Each number is 500 + 50 x the weight over its row's rms, rounded and kept within 0 to 999. Layers, rows and columns count from 0. Numbers have three digits each. The size before them is the row's rms in percent of the matrix's.

# v: layer 8 attention value, 384x256, rms 0.0328, rows 220-255, columns 192-255
# o: layer 8 attention output (transposed), 384x256, rms 0.0457, rows 220-255, columns 192-255
# q: layer 8 attention query, 384x256, rms 0.0381, rows 256-319, columns 192-255
# k: layer 8 attention key, 384x256, rms 0.0391, rows 256-319, columns 192-255
v220 131:451539553527634524452513577479521496493521515471519476522506461516549474506560466546499500497583501554466512532557444548540526468491507483589465519525614486483544544464481512477521483538487516
o220 121:482407456392467499540523537571493544572512553515454641462547543451459489432610518438555506518449457474573545464556587574575506569490565520523447618519436470394516500478514487454547474495501485
v221 134:469561550508603537488487598571461485534429479421573435503532524493548430524561532542536407479468465471462510516510438439553402569485514538447482470472481496504494516481524541553502570623414515
o221 127:458435406580507490452434443475496425612428560487493519582602479436436478523472516476469581512455399466487489477425472453457599467530501539534418571504485518561448511502490453554490537456544500
v222 133:499368557497514564561583539442588556520545487444519507479534568437568474425481499582480513420484476453578494450421425581524411552471474485536560529543470507467485511565492447520511536561486444
o222 122:473454595513506636509433490512497525510557516519480428534451507608465417554560512458441423503446548522498472529500497516491465490544500491521485561500521487610499396419405466568505535562641510
v223 127:485565474509596554501464546342520546481416480520510490434508495425482510407441470468480467496554405475482481607505429409522526462570497467508479650475544455430517553545477578515374449486520515
o223 118:556534511582433461485524530496589449489515525576426430540508472451499484497486517463444501498524456552541512515440504427485445543516526503446500466535561523517469521469453470497553389527475550
v224 121:507487585535522473515506510441417560637448492515550472421581527511493535347442540553499595485474543501518447535494394635467526498358554513599552541456452485482503517568512448466515583505478457
o224 117:474477512464503533493466581417499582545416459567538558487405522510415482477521417496489545478474576531462540568480470531533567451463446550477459533534504591498550500539419458501491518446444535
v225 131:517501463529384414517514482495499504436529516527455439428476454433476455402411417524462567495554476556414423480443492401571465559449538502484492602527435388617512600409503521513576414494552528
o225 119:509544531530423581432554481441591557517488515500477466575568514511485471434601509459452519553539498443529553579519504585557455397588521406425536489516523513540517471487439541483456448474479614
v226 124:610539594511541401519564577479455467600509466448427500462473514540368484556491576547543502400498451586464443543558451530491539416494519525438495518533575487444572472479401493514540564523533473
o226 112:456543510483502513524523519489503413467411432493449576540414470524555530588478489522559606508447460562423549561621470537511449459531531515502462426536510557442540450507525541585443434481596456
v227 137:517516516489483511604533462437515451580378563501520493463533572571495491490517629517421513410508462418513505497476532440619519443443441513494496516434451390483402570493515423492489590573471498
o227 124:508494509562485439459434447494531585472471548460465511547434453533506520601515423506623430546438511523512536492453444492478467430503537499502461615480414590480506497450517559627502452422530561
v228 129:551556633496466531566485517518529492536513501496587567515555445509503609503504553519605452480470466473519514559485558522547498429477450525561454576446453468415458454476484485573559505430537515
o228 119:541485479555493523435574501512516542581453438512435491530537506491490545456481467440501535606499573449432472447460537507494600529539602438496461475467504446495431483487527513564473370522472562
v229 129:500506554617580555548513468446557398556565418556364451548422491552430477417544557595527482444516580542551464456473478506447410454437416466584451566524483432518505563467504510550548428553538528
o229 116:375458482545405501528414538479478548472506419543642540520506528460505536514424521474470516497414506588475455565432499543517523533411534522566447404513520515521510509594462594450579493405489408
v230 129:473505564498574533572598569517532511494406555534503437509454421431521436514552370581416476420449490570462464599559449590549551623420515508493581482502480507474388510571486466457459433393562545
o230 117:519440472575491451455491471535525566441557496449473480485516501555491407566386564490506557499504454503511474452531485502458493464562490512455445529548469454550413478558365437475557550492493469
v231 131:562549437583467591577527515433478542424484456511520448502393577479525568542443459580598466399439533554451469553521533476485570525547451579452475498511465524475405528507442479520416494465502429
o231 121:585502486409472507422460497476489578477461514498469538521485445519473559494517586416521501489508443462585551468557529489548467514547505470527544475496498495483585489480465471541563556455518454
v232 135:475589534486445549507539453492450480510430485574526569452427452539550554495579493453545508429509546493400424463593456545469444492520482503534559603518497457428397364544542514453498564428572484
o232 126:538419474433466467559448529453462536512496479559465483526436539623547447400464432515493475455495438516527560457539548499463497460440517535437452512522594494416480439468488478503519477530413535
v233 125:531386499479521490571499456424452608487457491394521522538555513524452560570453485543494489457553499542586461573494467577465535484471536425467483535510465517553479429508510574591533634543539504
o233 114:504606510496502516456557485481535460539503405458471537541416474544501438570458518552513477531446526521519494570616627526539509455365499511495444481541493440476438520456556496562374429519542575
v234 128:578548494419520476436541544468563500578502420524464451466486614524461490513422516472559529498490601623487475504561523509430436398493483449489504556512515501513504398483463567566554478577486533
o234 120:478578496480431634551448444517525462444564549558496486452556492475470559525510450546466484556403513515511528485499452419589459480514465463428478446443530539465461573549483552461510597607501531
v235 128:467384490534428516494497523513506438420471580506522486479446517519481589557535456505528461580612514534494513467553450537448515519521432477455548511598525474593485487501539510531518407526514443
o235 116:535531461452476544562467537511529500459562519523526507479557511564558540464613442458411540386494539589580522533503424449462551537451460531422505508501489573549513428425488564419524490526449460
v236 132:493475502588532605520536523516520515508543530482573600561573503484406473464475600466520483458571436554589506351516433527470457525550519488403511458477471558516472583421504490503484507505483513
o236 120:460486435475533487545464441505518505510464503558449389508478483433510439459484457467548450458480525481505400578542592454498487460521538489449507516426500463490544460530484521482472469494496448
v237 131:551543517454496517484538488476532412521519536442487460538539479584502497537485444530492577423583494472413456475508457577512507512501482491522469481485462475535569499570559515487492484587575483
o237 128:439460439476441506549474470492509446457438417521568499470393461485531561384489482466423441464472469515471452572465463527531544497486542510466499489579554533480483460469411477579398489453516478
v238 132:424426456474480580596513533495482540476529475506529518375542441514461491434452384529532568459494491446583455469530571474391465489520495478506507452592494474450531513447521517536642473497546594
o238 119:472450451493493571545380553442535434489585526527418582477548502520448549452499414508464588525456470429560506469565540466469497437539448551519567504519405541563471539613582553507545536532506523
v239 132:445525482440542537515577539459539579560456479519536546555485585439440525501501450561449546513554550547550505542551502555453579440507490487469526477494473487454539490550537473418494449510463499
o239 122:519413513464489551541521529549501458435406484475524495440610514509505388525580588507461557421436476466470456549525423507527504555492523562553545593526476516460510487431463526504474567454492514
v240 134:491546544534502546476465480455523501551496572389493489522442508514518467490565518534406517557483495469501573554471491523482484482598551447469567476574470405462433408553559487466521551416501598
o240 125:505438459525438476409412592484477420558522470475511471455576504509544490555544461450467512499559547549445554509540480422549486528563468500467493403557466481567563531469481417509527547498456509
v241 131:531501513429501528400474508478501514405439531483444486558439518343519433433477478556566539548420549525523567476496437495544548488566560568533492505423596488492517525535507526404571544541517526
o241 120:511464514471570523458490459489451541484560526522469554427546502504520465552513568479496549516611472569582429459381460458470469473476490402522397458535466468528509447542559521577498435540455432
v242 133:507464539584487438557512494471501672480500562496520483465538501516458501583512597457513490481428466465473363441519554430463445528434477485420548501506527507501610473485565576508548401497478558
o242 120:470534478517560581538516407577519434479514496589513498489540412482531515458442401509430578420512523485492502502503477561466521513640491515464574416444518484475422562369417466537493488433479445
v243 132:465455501526464439527534560476544499694416455495491543524361410475548501481454535549476546519477470546537462547546539552451476470439525489509440511590481591510489594518483558566414526547398464
o243 121:508469467515430499524540442493410473460473521480450479505468454437488427534499442594468412504554453543606504479522518512513449421499449482531508471566464523493521602496532471459491537425599456
v244 125:473514414601520449477532415474523512478492500535464413461506350394463449592525555554476515499428470470514531490464365533456507547390538538548473494480515488524473450413501487469490470425552531
o244 119:536415549431563443562444490502500587576402390528510450461507498413515550518487523439531502567421485498408534520618605413412467490476565494543552496479497471525492523643482581565471548544571435
v245 129:455510526510432567515482452466544422469480366495593583507508388495482503461464476456447358455435503390501552499516554492554525620522465548546424415544483468466457494433493488504412576503472515
o245 122:427498437504515410495584431547416517561458557460453478486584436465411575524507524477513393599474475483611578479562527500526495437558382525445451542573547524535524517507461535466435490495353441
v246 131:483481483502554451509615525452437440497530465517532446529573581449550519477518540454637580537586564447580583505443424517513544510548521512456541548486428608499527515457521590483478452527453512
o246 122:548542514538499505432459448446496345629383534534444574504654473437452454487486458498484507461454465498421458499472507486526498557438480475477467477547444539547435445489469464441447531480509469
v247 126:546515510567537544600518539533557428488528540509514465458475518470608571464614511492514583611440576563542508561336479500477480426496477499486503447595408440435481511477518431446470496567449562
o247 120:490538474549450528479560455520442434496383571463503490520490461530514519528448564424446498577474497448502494526496398523538493507454457431449544472522539489545534512505524471563528562515505468
v248 134:602477540461558454431466504548491555538465547428528461532488510522471486473470434603451544491477558492423476484440555514519553585523491545510522561521476533466633504539598517619518412449437474
o248 124:511542457574491483500464495484501439434557520450481514488451438488525437480486511523428545500444554515454502438477581456467498477555514530467498471531481432460550455515571436526580590463516516
v249 135:493504544521442568495516472518459544457488521492459478521495465536548437438500546435425487462486430477517456512510476372549517469513505527512500535528520518510536560475456439481399503485609455
o249 123:517437466438527540467547470434503492432550564514445475497488505495409489487485522556475457504590456549440380498611466571448477473505517469494572365492484567509511455419404609533629490524413492
v250 134:483527560501566499457530499531470459555482500548544577500494605490445537468587509469555462391543513509616498491521606521533464513535570467500440475508518401561463465550500364543509466507468558
o250 119:475511383511577552554434482476581457522573521467492472522476547380465484597457486510501470469601467554558515489529512535590453523516606525507439506541599424475555448482549524443487528500546624
v251 132:499501499577453525563586474535479404509439559529488555448562515510536530537563473472403432515517491594522468570533471516456424435416502371547443478443503511435541537479527497570483391559591452
o251 125:437525488580476542547504451512570397488536449467555415506474493479579457509559524578564479523482530482552553504374514500575481524534499529472470543487502495447426443501450583393520508469530525
v252 124:438502529473570497566616559505551503559486511442478425481466624471531493543529456425476448470547469517504460461500522481518589609503575465389455472445494483481501481362503482591531492543492469
o252 117:417430531497525532469582501515516474461473487543451574406534439580446552574543528545575532469453530506509496439443545562511482522556476492477580488535462443471490505590448480515508431492533456
v253 125:475474429462468515419571579540453548487521522534481563549479588555619434450459521551520458468436479449458524520481520501449459520440432417570376484464563579509505509457505503530526473518525531
o253 116:487495522538498532521565441483466571618407403534511407484617495500401511496522518458601471497557505495496473455444589459436493560465444488429439581482540519424517480528415540447504491489571500
v254 127:445415579517487451513621543527477519521595518442433428429536469546494578475508458501485404461518415470444573484445535477453479439501511544445462516500584500508589502483471496511508465439505403
o254 116:454511465461494596486518516542559486464470566468400529513413472537408549550534585574401546459482521487500524497462519416551489427474458399502532424562471615556501469452542568523472495570498443
v255 125:463516463546554528428508500517426595500407513395531397457492467456539393473495447508482440458453504407486571497400499480492513569461576459491579509530519466485484494504513527497484509371511469
o255 116:515471527603537448451469469487543396582494548514502496532553455442488439592468506614571525500449490555478475521537546558395482487510476498547523481555488568479545517528460538509565448540477574
q256 083:469483490516509466484543500497500500488474544454508508519466583482495433554454467503429461484470449559526495499504582431599568442547494549496487481439650585451569501410588565524552483671498460
k256 073:478474487487492375524525526468510585398575475405467565542481491450528510518537460433592520493454548491456596446481558546439526559573489565524517438501553521442382579481507545546490560537484486
q257 101:503488542515507424449461456550536521473493472503502596576442556570376463475433497495402434504541583525493513480544492500455533542493524486567502467426585428525489592529500507532469605480499516
k257 090:498463575484487501413480456493543485501576471516518549536479542461524369446383469502476563556587532540449568463536495498511602484581463470530508473479521487462458543482469485548563593521435497
q258 091:527336476493430495476547499472407457511534554532476492567530571517567434495531493457361477456441556451498533504516630524429582482520469543556503503447549451540443390584506446560472439460432504
k258 085:496372526533461515444513508424470509583446531545432537552486560536546514432510485478392494549415516486545495499432593497566491437514443488529496521477500431549510459529464505544540426545518489
q259 097:490475505558434574480524433437505457558530519536570484473438484514370464539458556473616525482541445436483459471597488500470522535578519577544504485575498480544570454556541493430531472455457523
k259 090:436481549559490570487492461485563444521532398504514374457513522498461491462473543489568526424482536551546504558539499425527548606504564465558483445532482453566542464462520595425557401493449489
q260 086:558495496501404439607487548414401484432472564454510496519501484466492510439631499383563418492526461497598530552486584523531433507523534544553475492465493538429510506497566542470495523550502454
k260 081:563383506495527505522516445441423505390530523500565489520546423505436520512602453472516480492500528508485503474507516512476434450451573560458475572414449566570512441415498574557449421473477496
q261 092:551557443493487412450444413430581504508443548466508513546532476469487536465471552541545534457561478559454487543533480575455564545540587557465515383523473474598537502497561433600520445570509578
k261 083:430472469480485468592473438462609449474467433490556541514423506424484488507412485537494563496529518555477632557477485549473453525496523508479485506507494440538514415558529452510527501533498568
q262 086:495425579430496482489515503483566499536527567582541510495486442507554478426522437466472416446597523491531493528508535563528478442455383487450515475427485484549453487516454430535486547554511528
k262 077:445484541496476515485527461425463546502493450547573560534507453506471543474501493467507491593565548542477425474485515492553513393474455444509551438420558473530473444438487476455515509561518423
q263 093:515486492565511595432571506529516584571441504573516466539487485479425514559453489550524497381535492492483487520410557443514582515391559460570484490472569526558488420579495516492504508547502506
k263 083:522526493528441557485583475519563444532472558513618537515474434442470434509448538525499494412454562475538604559348535519577485553447514419564526481456493492511527447453512506479544579501518565
q264 086:464382490460498476504480519532440459475525441518527514521497550477487521478537412390501574455535572495519402570550481479421507563415476497541487419534531448513523484597562423472492509489462488
k264 082:420447506485559529453539499529502514490477463512410436476434558489477518457478465394546529500493544532522560561455522475431431464420458512467399467478460527576455491561510594487604527506433461
q265 083:524484584470484579476416549575533487470442497405508565471422458529462475577503542416597441472520450466636535485553520528553537494408463494507464546469575568473651536513536528482544509515602488
k265 081:553533560473488570503505562559552526452616474435505393502527495528481591497474561445584578460553484483459500547530451502509514456461470471481454501483467462464466502454512569444556442559412423
q266 087:489504565559455544425578461514433532563550480474463411592486539512613488483558432473462499545548571492530499465487542528431447558522546618536471485482474462431555467505550443474472435386473344
k266 078:463594517560521495471504491518447520593436417462493492529524558522528511539539463496433534557555592507536497420459553498391430601591602527564502535425518501458568540520517503533534524494523325
q267 095:538479456527464498427534579525442488463560537531397420532397477509473510542405514449529537561555501504418545470514479560573531535392546592537470493484567509498586591532532495556471564509537507
k267 082:617480503488505512498477474534434568511529388570412352451454515564498535561438405517560523588518557525514555442451397566548529466507487536462434467500560432483570530506552566544489524498517428
q268 087:438558466567467534417461524462562479459523556573512568494482515483573443454446536501446505539537501378492473507474490575506474479585453448479557528551569548558528456510568530425525559492538607
k268 083:567484611526403551474587571424578483521518568521547553488518485495556523484460447526521559600488466386564474456465496538534567416587448457538494534471454502551578514485404442449485533475427534
q269 088:542514430477488461507492482457526544366415542461560570475463436513493515514512547455591569426502445532525539544530534541562497388500521416484462502467461419470467529519475556470595531668556554
k269 081:541470528491483417501556455482552496398522532462462517529461492516489506556539424519540507379402497462434521484581471566522544458466578475509560492468501488455555469454444548375522515636549552
q270 085:516537430523598519564520549523421424562492530426563378543528425496446538485498404542525531555455479471564474460598527439498506574462499490464526461567489544467519535463552568459438493510526496
k270 081:532466386431513477557450517560486602447529466504580473541568529461483514557492473515618545560539545580513398478575485483505569518490450502489530544583537509451539525501451527492522487427568473
q271 096:444559603508532452443484429470466603554473450459456520505542457528534495458445570466430399550477541458490400499559551598569518545519518461461537544484490417440524480397478496463547411524500573
k271 086:468540554389447474438500425490538541477484476445547487578559456563484509420456484402415434603542494543527376489501496628441571557518594397523554514506512511512520483432450530493498476505485511
q272 091:477530423483542512476552432558453443455462581420460535490567540441490458494565445493462506559515450546482533457611474507552466569642529524539540480477572502556582538434566449461502485468558514
k272 078:491448476515523467489566448494438506507573493445502482473572467513557520544491522467486604486585533501483429461540507420513417492631517573483485539472431519581530457446437480503514554522501571
q273 090:458518487548546513408512513463489506418484515566502535579573538491478493510490537360486525550588477473459440543470548455469527454414574411507459457484439456506467483466471561450473521601490518
k273 084:456499441550487457429490505495449537414491510564467551561546533497512524481536472462446523378578564449483417526437573475491562464546499400495514521465532466544465439449576539428475520569494526
q274 096:562521457486492450495581497430498538496543585468531531453536500416464485477556569507533515533524497446529552500474535559442473498445519545485499544421374499525607455612536522536455544533498398
k274 083:529567478394508409456511483397514542452498513548547530396512418444544475500567489501501534428482483587514462550474460533538443438455521464483545479446443478602525528619522502550518547450533384
q275 095:564492505563490496371556572549521553509514525528567549619498421582481475514491507444445482555499450463479484582497517592419515538462430440628624494425509504510542422521520458485460495552558458
k275 085:559436525481518519409567572448538554508558507514564610578498457564561491492545466491527479587493494523523530513505458507500533516546468523551651530382478515492541453539429476550445494553444404
q276 084:434449442495480595430485445493552525560549460513503405485479626522498567576525472631467530437462523570460419590506561465465511477458476498453464579455487398534343486485521499547415535569510477
k276 075:476443496521546516496469514488578526552473492378493548512499558483465460447505430567475428471515446559498543568497604390456513472488504485491422467531521442521476536559553535586409460567609464
q277 087:571541582521419469523655581442542603456444402544499468453399502518498441518583529570517417517485487534523547546540444489475510453418511484448482543484421438461464567515517574549503567514444482
k277 081:527460512544538543417592510493560600473479498448541477490502432514397379489548543472441436532459423540374519503525569436513503511400478500479464494464486493541409474493576531532471520513434550
q278 090:566495475462541492482530503499482470502535498590503515431506541449512550522510489442537586448475485354453520488496579585510428589562446449454509557482477606579496482489443595453587454516589602
k278 079:499419436479509530490449504522527496403567511565432564485477610526456521503572415504497499453523486480512445467602363622449453588409514464540521489514479562508504491518530485473536514502535574
q279 084:542541444567463463435477516447500488499575533405502468514492494543383574561450526536445440559508501474542462443524491542505489459436494381461509511509468504481449513493501494332393563485466409
k279 074:560534515542463502478555532417538437496600520480518495535466504456445499431448472509537434466502502487452454403517414480517529425435515467604541406498551566456387487515444543452398555432471451
q280 090:481548514497457531578528499509460496524483444519452534494516551447575452465587529451487458535557479451540452508468520467459481458574514533532405494357580440524563535442439513581485540463539506
k280 086:480521514507427469463500513544502487471547414569488556471461468481571404479579542502403560522414488486546518522496546429516475518527507468465524515547514534466548542379438525526546488441511500
q281 080:517512559578508435478500406393545434509559615474590410571481535507536520485504541496476476524519579539582528548563562468462523536438486513475495451497498516622452423530507476489434518448486544
k281 075:559410494454497467494486539519577495511498489507526439461480527514586449443443558599538466524533477539499496624494585525644526453484454477466525413475516544522448508612485546491544528469505459
q282 094:447531472509507472503482395518616484428633568519393480471541503437564640482482565489376444485497445452440495475493465575487489489477459493437482495457502481513472524507393459492541517513465500
k282 094:553543521524480475412476441447547566534518533475513452575480448553566576480516507589454460485604489508511490406529515516457506509558482530496484477442449440475434608466422392481531506488480507
q283 093:507527469498503516533479501492494466554470396464505468550474495634390603561512534516545546581496475473527481493498564429479539468504537516581535500441596552459437528530435429509474598503515479
k283 083:493491486548553593487431500597454574567506424524464483449461460586451502560448563541525491482506523480471470499484530508432567531607488465500637497422528543438559447469425488494527464481540461
q284 086:499512548505497442565555531511478519479514451468556543521471436540495503501442533474431462463493521484492486563502446425450494446504486525581632377546489556460429465526511480556453485531575536
k284 079:511515529450481463455546513471507483516577355506539443503404461524516483583485565483454486480545495465496460498453495516507501503502518546513624487592537537493541469548490379570529471412531578
q285 084:452454606463510531482523516561502538534509509500478493434474577544484538577562511519432534437446531555432511565483451517482577463450373463396447576516501466485528460487495493508519460488501539
k285 078:542475513486517525598521526466507480496467557396524461433486547498435506499554513376477448563544544510497595581431468598486581494447432530558495485528555428478427484506458540505500548567535487
q286 078:449582596465543499541533485560520567566589500544525462533476496450410470451529536437565544593470495445486518542452482527487485446503571538488431494468407449491550534538463484527468600519553429
k286 073:464542532496476552491508550577468436578561554510534520615578434505448506548500497417523518529499443570503439550523456494479428548521560503515441495533493462590544573503462526551478491450571421
q287 088:475467442536552494382476591459388501515415580546543523514473482570533435491379444525559476531569527491545430546641512468542438570433432514512496440518488506478543506505504539416480549481611509
k287 080:512351478555508480541439549465496480573435604461592541558473488506464545551387438439618494484490533450536499429521511573493557521444532494547480508450456565543491465535537543441536523436551517
q288 092:468505486555547533538510478562558562511467452571543500506534563425529471536545418584584429505450436466448418493517571371387523479527478605560380489534431535549568545535505431462491574452481526
k288 090:508463516468474539557470488529560493599454519557541468518490516461561500546572474479573433492407487455423425476488464468487578443498469524474430360419507518614526563488544527522505538500440499
q289 087:472586533516567618450557453589499503538437475512513386552502436481558464505446526498535432519524458450525493500432465501507475365531449451444504498466462651492539528547445536502462526507537595
k289 080:502595518552468618511580474502535407535550554505477523470516502537533454560488541516537424519460506414515431560550461590549432418560468444419511468531478514487490444527498572495524535576514454
q290 086:505572553483521591500502585410404511507511537427495577522506508443513463497507590464512459569543446462418618426463560526500490628459498476532438499463507488553462520548505465566527559494572490
k290 080:539534477454531531438612470486414500561560518522491587483505515543435638455514497447634538460430416525469481485481527582551485475460501455586476482530473375506516560436502527478522499433526469
q291 089:589504451468462582578519509477468469506522460490439489363506457406540474498452530551440446441516454509506577496483469446515466457559556562483583436492494566566516417491473461508463538424549569
k291 079:566560482502498450539522577473461488456497463531441520414521453466573544496482490560484408519454488524502548541444508491593385492505510535492585502526465540563537454505496528502559499439607587
q292 095:467455483520496488409558464489534476521394389622478591409485545574536530476491519535538429535504502518418471482456501535451496474430578557547477435531426554466562517498526505607617554509487525
k292 092:522496482475517530440582443530534520533454388584527486435396532488534490458538498509488492557508589475477525487503457559483489490409593549481473443579449585510483440424521573574592495519463559
q293 090:525421576435602446405427532457467499463416490528528544644496547475524454526392500497472499478523548458524520570557552513518540452529461552524413530521495565630558472583522501526532490511514584
k293 079:507458647473494564510458529426503388539519511496550454512472492499618602537483478455508599459525550556476532427516478532502516446443467466463435479465566474593560458555524573549552534530572494
q294 083:423470537342432472480520564545472385491508579433460489564529461454507487596441550509480547540402526415558508463416540466472401490452460554547530485534517534435500444439481465478582483551521608
k294 078:478477561369561489445547527484378491460509535468492488422504485467432523490559447433511504529507527493616484447590540541504489607497466573407520615441641547424541477524508453564529567500524485
q295 085:467454568551408528513491538507470401524384425410454548533463558613589447560541546518509533439551490434483590549497460471565567565549490510601446474518623538530556415496583532503432494549529517
k295 076:486523479482385562464446498557504426530477467451446561480482557623541503574506473478479551514534455498562548507529505446515461589517551528538474478504529506560461478521530429440511516462433506
q296 085:511528413502425501513512631593491537510541498475469455500591517488478512475533459444517466518574486505488464544572555551533497501542411477433373428591527529565510494476450527454571541413574442
k296 080:591516421640439496490491533471520556521511519487490428453466490502540601489584453449472506519538498568546403574547517493531596450595481459463366407551522519484521576472479559547477568446602443
q297 089:499605412579497413470443485526526464474404566622504471466497476502444498480448496480539494428553548526372526415390557558517492431576545523524519526473429500474537517520569505508487469469454530
k297 080:471587472544487475553493516499418442387477568567561425515464469427512473542456499495457448450467559591490490481378529525509452504616496560501441365526508538498475519505564490485541469486518543
q298 086:438511509497568469465506517396487489413522591581469502441477516535505502479468502566469587578513453510483616503418616513449528463530427527532437474547544468428473462551519545470590416505455568
k298 080:452466529451530537464532520543474558479565489610451561523325548458456507526605482492527548413469555464565602534476446572468417466436484583485480570524528509437548586473555503495433472543489533
q299 080:520533465461539523432536482442396590463543452459539531531540557526509483471512516525472514483476466500524449527499491594525485517486555456527558416453512488556424433418453381598583513499448507
k299 076:491512554425532475458569554498421554544413486426568479500474501521446441558506556481438484504522511507576471566458507528536548524595515500500526561571435442527464446537446414567500502541414515
q300 093:519493473563540568535455524590464509434472472527456548479471431458521466509484488428421492483490488538478548541498485537515500437494568477418406539493482548427449430415520504451548465520511527
k300 084:524475506480451501513545515649518539478456569472490493516492402488492576429459476547502464460450479538522525439544477472503435435446566443481457490454468565511496490440494515425565444537504606
q301 087:472503548477506502559525469468542469506475350547537518457454507553508542485558487544527450506515583376464478489458520544503516492455465554502421531488499576499418513585503420473530508545572526
k301 075:390589510525488528546523567558498467517450449481458453507517550530518534496450541469472445581553520445479527481502501615462549502408454536530515537536439587426505552450427526472510470480566465
q302 089:510544461495541444641577493474516555492610594498600440495534518441451528533511422530546528434455479377503478569464512506421598460461433484448517589455514544550562470438463493494529481510568513
k302 079:486436506524555436476490525508566593496524540541647412450451482546553459553546568500584496514492531491583404524454401517394545402499451538556546492509464512531506516445464490498502453441567491
q303 088:507450519550447443468479549504507570552543446463528504494432474530460465541426497467553559494503527553498488422550596462576515440541514521535503469460498444477477540488581493522496436501460543
k303 078:501579591574525444500456498481465464477486522461507505539413546578482478490516524531589605427425537561493491520509569473486505508544506508504536408533494493469478567462538584506557387589552520
q304 088:509365460554533466537449504515547509521434400444532540544509505514508610555513572465554500518420562491530548454470466517522508568563511455493430600530467591556511414546592495552477500509556495
k304 079:501502441567440479570436548535503515454465450462552475492570447510549479570517606518525433522606611482391521435536556576544470502503446524505454607496465514549535449537513463551506473506446486
q305 081:485452503590400452462574513542527581565495558526575528482496441484497432525457613496511452488526477566540545586445511519499604506555604525510493594548477494565460488560424541506493502492452546
k305 074:576379587538485536509597391551571454414501535554503531456505485508540443512513542448545403618415499502499504536528514637524530501500461473522479394531472458543348455536491518489499492562453530
q306 085:515499524514451551522586494499521494554542457525567428518510525492473472483576459478483550456529498521540480396404516465518533481508497508480410705535496453518469485493572508484519440468515418
k306 083:493436559481491533522523539449473443553509446460482489405501566528451341502508441500513543508457540496546444451535579475493561578476559422481468528509575532518489552463554500565569503502420448
q307 084:465533523588531539532487528505491502515527412513499452476502482408533462555534492537460410520519455376501437528528565432484417407557525440505556538441482560428415557434464508412551514494521573
k307 081:461473485453470503538504512524523557447530420570442504544464514561517554553497428574502477452462533505536480592556542441533492431498557438514550490487523536468474475416406481492638445446453561
q308 091:532565489435544478485538392571543582485486543469518493503488535569557634516456454485456504471540471463499543479444542539549545473473487429426438486494410554391491446432513555435491449462441437
k308 081:490589536518466568459497433556400518518468490554512514530476421594465559550471500506467498411478511494470541381428442508524511542456406442451504493527494502418521460475559509535499526480458521
q309 089:583467550448469487532485528469502548526440484468492572468528555519512453560471546424556552541429453543516543464524451474536496485507467511505507507473522482528512582525469562559459564561503528
k309 082:528501542598605565507445481487561435440574525562492546454503506490534530402501476419510620576476445565442593532558423509545441550581425449459409497534463513478453489475542600452514484568531480
q310 083:472466620535577475568454446545579572542515484465475470503565508415548557600502558478489470544458483496485509546452517490458385541526424390434401576492530512551457549487482510604614516495547534
k310 075:480522501535469542534370501543545471512490567437498465487540530488399498530514595524567520482445446473380411574515495490468484468466543482465441478525471496518505544398501573536519463478609534
q311 083:566460434492546615472543539525477444597471510562513525564532443517562433456485506595503526526593476513512596434482482572537526581462518457517646433534575490569490634528506562544421542561503509
k311 078:505473468466526568490534458543502515547457576540487526534477496574468512430538609548478571548525527547564530455486554471553500538441528507516535444537603477463469525479496550495535506467519502
q312 094:486526504457553574485565525503463480505561491465517475534421515539428557576503436527477624504588492468549500441532460453565484514484507516504529467476613434483470583469544501451505600496448437
k312 082:469495453489573503463496559498470457528630491467419496507476491495511429537454546531524563511461532526476528547563449497577486538476492583499460519574525509488473568556560479478540599432537419
q313 092:421573478451453463592524524454487438494517546512523510439441528515530507524469477522522500462513538515648484448517508522568563461520537458492363498379500512413487501455570477473584468496508506
k313 079:408542474465473442485542518546460492557490523447470560598396470532502512491516473470514492412472520531531439443490503479569524462534453541479390509521440624447559519500480475598491441445530568
q314 089:552514514596503536430523497483461565442400439463510540458459388517607430518485549566526496506519598463516420454476464559551411457471454407378473471527397537432467549460442520526478534482447482
k314 083:536517590529521467407510507501489508392444436488513563447504434517537520673509567582507459575579537503527470427576644566485394467488495407469498474604461511527364565460439445462600490516519555
q315 086:555520529476503437510534460520508503562534398541461514529541527464493511459545558521519408538468576456399531524477599500471462474432521515463462380519463544576544514418487507459505496498462512
k315 077:556524546440484458480523525573499525489407426530549527514608461485561452545479486490540397477548483501430499470511565543438521446389444585483504466516454485453501529532394459507498536478472534
q316 089:498501498571478430498604508613376561527444485450470509530568536515571495516497527480501552531492550481470483463516528437581457552623552513483495587528436509487512493489525414437576515458461520
k316 082:454449562522544497576524506576385415470361471439445501506481502450523451539486499532493520535545524471549430534495578551573481600592509388542449489568450511514520421495534540509615479515514499
q317 087:482479487561561385512494486428503396430474537544577596578483548471462504434442544573464444482563477467532433459503550450489589404447595488459561463480525430397555465525557480568577503611459527
k317 083:481490525615566456503424539467445480436554538511588546532372479422491507595489534468464441467493563516458479471467562509484566479553551472455496509418491456483519497485432406467474550553441553
q318 082:448453496553491458583442506423416483478563532451512521543619509437499444560543508487505499452654554496503549461507539504519486500470548530511432547523494471444486380418469590473464524499495572
k318 081:421480616493449382542523471523544512466446523491373522473590454466508592531428514520474506517510501408511488553501522513524554481479568535512442466536483440518500436553396560425521494464437534
q319 089:429445482447505463486461547520418499514584495478508470493531486535501479459474507442472418544525522418466500515531412570557468620539443476486461571505506495519506546543513496425466434600490495
k319 084:504432519488406457527496474521472479502511505446580463456526510576586487433482563442514478582511495498427517492545408476520442491502478499534402486470453569538512552512545516525464506597444450